python train.py --activation="swiglu" --norm_place="pre" --lr_mult_o=0.802
Each number is 500 + 25 x the weight over its row's rms, rounded and kept within 0 to 999. Layers, rows and columns count from 0. Numbers have three digits each. The size before them is the row's rms in percent of the matrix's.

# layer 2 MLP down, 128x320, rms 0.114, rows 0-127, columns 256-287
093:486545537454459464523492518499464544522475492500511489459501489493502495478501491502537508501474
096:494531505474488503479503536532490539484458532475522484518466503498475511450509530497482534498436
116:508496536510474511512521530522516494543516466488534475507495467520477551537528530508485538498492
103:489497576437505505496529509525509461457443487477504517525500498499503479540506499481477547491500
091:514494506546510523505504434525493461498469511489533483528502494462481431486503529508501490468486
095:527484469510505518491504509519529514474469519498439469482522518484477481499468506469460535479493
093:481505469485511469507485482499510524494460484512491498517496475486499554504450479490471486509480
085:496493513500513506498514535476498488460476478540487529486547528462477493508481440486493485535522
105:491507483510486483519504509513513523484522461454523491513531487470487480460479487502489489498506
108:515465479486506474487536494490513507514450518493470444512515468558533468521490505504485503497508
096:462511510510504516484533464493468542491529533498516549492544511494501474470488525506486529558489
086:483473491505515468470527551506497509510463479510483499527507493537554484487502512478517466468523
108:509494462545496499477506459472477489503478524492554516505495483514476471497510527529490509477529
108:517526525457516523510509529513497464481446505507515478495497504492500481541460463478521494481465
092:506524472516525485467490465494438536484503472517512535525507487491542494477501500511521485508476
099:466508518500491459540505479527499513497523497482501506524599474473486490465524475480463540466497
100:508509479510495530479512534517516458524461482535471462509539518555536520493514489499483511467500
090:523479488524455499515531474503468458539546507491544515484455483551486539474496546500488542433503
099:549500512486492479498505484534516488523503430519480521510484474514471510487451460515472511491506
101:538547501479489509521493495532472501489515540511501486485502503481489461509496510534555516446469
109:473524484518509494459529487505509519485477567494505517454531502533478500501500491488490485529502
091:528527475479470487471497466472517525484504496497501486481521500523507433491494528516498511502526
090:500518510516477465485518517509493510472515504520513456523427455524503504466500504486567513463467
096:499519552546510472482514531491487478472490489527489468476500504482509498592536533490492525462472
090:515475490485504513495478473532494468491501471518490500530458497530519475512479511513537548489473
109:496508515509514509544507507476503456512525474504540519478497542524504487498479485491531470523487
091:511502474541525506501485488493495499464474476521466538489487513490496507546492480530479458496465
098:466496549522515469507480495521499496496533486504499559533450508555548500480514466522485481529456
094:490498489505504504503523454495434478519499491505506500522506472507497488462488542541522490540524
113:521536510477473503522494513464523458531469529515461526495452494502521538476531520474527488497466
100:522493493460504523508510469517532496471518486494510539522495452467458574517502498452467511509532
095:497497510455531510521488556511490519496486473505552512501556544483512457488494473486516495525512
093:488529492504466542555501498508499494498527505514500513505448542459474508444483494502523481508512
093:466468529478521516477525508560511498534481514452475528501513537468497447491494474508494538521514
109:517445491517513508507478501495480459493489486528508489509435494486525508532533489505506493456514
109:511474491551485467463499472479464487505499525517469496509455499506501481533482531502516483509533
095:478508493486511500545482480522505481526462497496478482509497486513508510473539495449490523491536
106:512479494497490466510439541529495501500493512511521525515521488499512496498492498506488501448490
150:536470514571520490480536495548495479491509498512470528524485481510520477485507513499510501473511
093:476478485522496474487519491522509504510502547512502512534537519504477504493541485486495501467506
092:472520508498500523480494475503486479541476513476529501512482514475469483449506482504519462466514
101:511475496524547438447455506492551510493494489481461493479516509551526541501475493457515488463502
097:455520543479491501520543485535483504527518520507500454466519493518474481498548481522489514498483
095:472492518548503524526516477507480506518512525488545534529463470521529475451555544514482502525508
132:498511514483506515550487507482569503501541506507483523481539502461485535493478488491490493492501
083:484505510507541473533518485499468492517499479477519422511504468518498477474486524511470534487524
103:529524523526484494510438488502520525486480515509515502498498516485494513522511457533514489523456
093:535560496513533526480493471492526493447543522498518523445462517498507480477540498542457515519513
111:509521448518495498505530531454488490505523461522499468496459518526523479503509526537538483500471
098:521446468490518491500470490467489543480565485485468497505475466518500546483482523543529507525514
109:501517480453538508485436521470506450487523498512437477499493507507515537532474467496514486493492
095:520506535515543497476486550489545486471537511509521495491482510530588488503472464547536441496497
096:491489496522499509516525501466492497509519512488493521511549510474502507474523492534483491509504
087:492522510466538474483477516485530481500497491493519514497489530514530500548506507539513488495464
135:513469505539484494461496485518442488501508486521526470528495488504484484500509509462487495467544
096:553509481492507526506529502480544478517458507476487553481472506497483481488505461495506502508545
092:504500528464494519507429479468539471501546511480539437508492516503491493497498549453516497487522
116:509512503519478488496486478534516531506500521502514525493500492472523458469511507511480515511510
087:546543470523481519500440479454496496474543491508515498473522489518542490471530532523495521455479
098:504526494494476501484497524549485461467468472523544495522486517498491453511519468476488475523495
103:469498513468511511494502493510491495490515452492564578507475513504500516528448452515516521510449
101:507518504533492486490497479510473514513517471526538467501501496522479539511515486485515444500499
095:480495527550490465459499486485502502537470503506514500487503498434518514510511509502494428506497
101:521484539504502467494550471530458508499531475511543470506485520499508491538465503521470476494524
100:507493443479498484491495527511487523497502510482564472514480490488506531497521496481533483504513
115:533504532510521480491514507483542477476487515505491542507480496510514514514489480484485499547474
093:511516464511475471509518452539547489511549517493503536530504500466471500488539505485483513540505
085:484482533476519529492487470503495515548474477495531503473492494515526491519468499444482493495514
101:530500498474483486459506464485481494515488508488514468517506526509553453480486501522478494540529
110:515540544490508491532509452554526462502487453504519513526518468474459529491489404467502575510477
094:516532477505531480522507487504535487524499536489485484499485502510465503462512501501512510488490
097:546499451530546485438496543523516514500434506486489514507559482526484484510487486478481475514483
106:511473472511497536471516545495522521468501485479499517465458490479460484483476484533478493478459
105:518493497511483474479463456510542509501532454534486631534523455475510546516516477526480533488515
095:524444480502451509461513495503472503567469472498490546520487496501491499508492541466511524518545
114:537532541471489501487497468504485508506547470511479523514456501526497489496484479496505489505554
100:524509517526489552483509489521499476496476486528499474488481517505480481491463484457487497498536
105:496527486478497486485486468438489553489473504506510514511467522493489506557496485496521463502521
093:522501465514503480483506513492470497527539534543488493486484510520525520533503498492532456486479
081:505520498480508501464494528523492490524512472496518464474573507464488517501495497513454505477554
093:482491508499498524464528536511501558506495523444497480487531516512474490467461506489522477503475
103:545512472516491476509509493524524499547533519514504481523505503463473507420489558522526453510515
089:503463455476503498515517431512481524501528513487543480517513478506461465518482529502502535490522
111:475501477488473491543540476523516491490522492499492529506501458480446508481495502469509515497482
108:480485510530498504492441519502523499482494495525471515484527543486501508551486476496521476512528
111:504465481505460450512511514484490507503515453514510525518480481443474474488499551494524496495542
098:545523535469508501512573494510503468501520512518493496485494469475509547493497509520481568485505
101:488493526476521497518494524487430513485472503508500462486525546493506418485480471493484475537482
104:498523528472481512498481497504468504495475498468519511529493515475513476488497515552529473509484
100:495443497545505479495506509581525528474520486502512575494505494489492543520517518461484479501527
097:501552519493531527536520465461458425508460504466449498510497534491524476488475482490504490489539
095:529487492516499505508453476474519478521480542497512487496484523484479521496534482483518487520508
098:475487506484495500463511431495477560480480492496514494490525489503517488516497508486475520530517
107:488446497500519509485506506524498496522479507481490516517515524544517523553543496449495502473520
096:478510496525471460528477565493517480502480553515492503511471498529503471504508515490529511473492
098:574511520496498549510516483454483507483510502503518505479515489523490522515505501493497470454505
096:481480538508527487536486463516505465529468542495577501490496511522519513549533483474492507448520
106:547509479476542522475453519513468486475509489502467508513457504509546525547494483523455499501507
095:503504473513510510502493521470493462472524511523504505471496510482480498478500478477484503468503
091:501554494461464493471523489480475487482528533484493502513519506480520487515512499510473445480469
099:462518467502510517469495505461492508477461498501469525497543510474488433494483486489492480564466
103:488529465486482492535509490506515517494486471519456517498507495472485497437475511473484510496511
096:530512544474518550514528510560468494498528490518530516468526553538535487484512499523507507553503
109:522524440515481499493485500542495481451499511513491462504509491498495506499470518490526505503518
087:514499511527538493449468511495515504484495491474486504522495517528501490516511469451489512538514
096:541567515539568513526489500460499457499480489522472505472491505512488486520527473509491473474505
093:500504472495524535487482530509488550500509499452478507520570494420487505464475472494498551459513
092:489488516454469473506497490465496496472486546500491479494471493505472484495520474498476508533572
100:545499470481532497485522510519488494506467531486510491517514531517519505604513491500486502485571
101:504549492497470485517508485473504523469498530498500474482507540505480517475469515485543505534482
098:521451478499527478477491452500483495530522484482512491540495482515490514494516523494467486437533
105:529482518473514511508503526550546468509513555504489474505503498521545547555500519527499524480487
092:503516527499505539500535498500471529425485492504504498487518529451493426475463498521536515522521
113:519486510510512469510476466480498525491506434491524492493507466505513546523499515488465508478505
096:501541516459553482524471516480476510483433527494516490506461501515534429529517515506461509546465
090:478476530496487522489541556484508524466511517463483446510552488485467426501476484464468486527502
103:530497481501510489465489544531567478495502536514453491484484493472474546558505512492488504465515
111:493533482476523561518447483504510494480494503506497501491531522512521480536511478499463458500461
117:495515506463522505499482466504507506507468521520504532480504553523541461587508449471492491521498
087:504498435521488474455526506496495532461492523466543482569559470494479506463492540471522514484479
088:486476492522511534476519469500519492480544554501469540480502534489492503475491495481558473510523
095:458531514509500493548505501511496496506505500515477553518490489522525493468448524476495487533493
101:521485513490497497517506485501495501500505545476531501538468514480467490522524465452533523561516
094:502497496495465493496512491480461520499500481482509518513503472516465491500513544481481503520496
094:508528500507485502515489538467495485462480537500474493512536557523481482548475490503508431479519
091:468436534503511498520506462543461535566557551493489497480492527514497486457519474485527491497527
087:503530508511450487539493487464561513519544498511490515467460484529510525478493490506471484495473
105:508497472518489505535453499511536485470519499457491499528516504450517526513549505494480546477480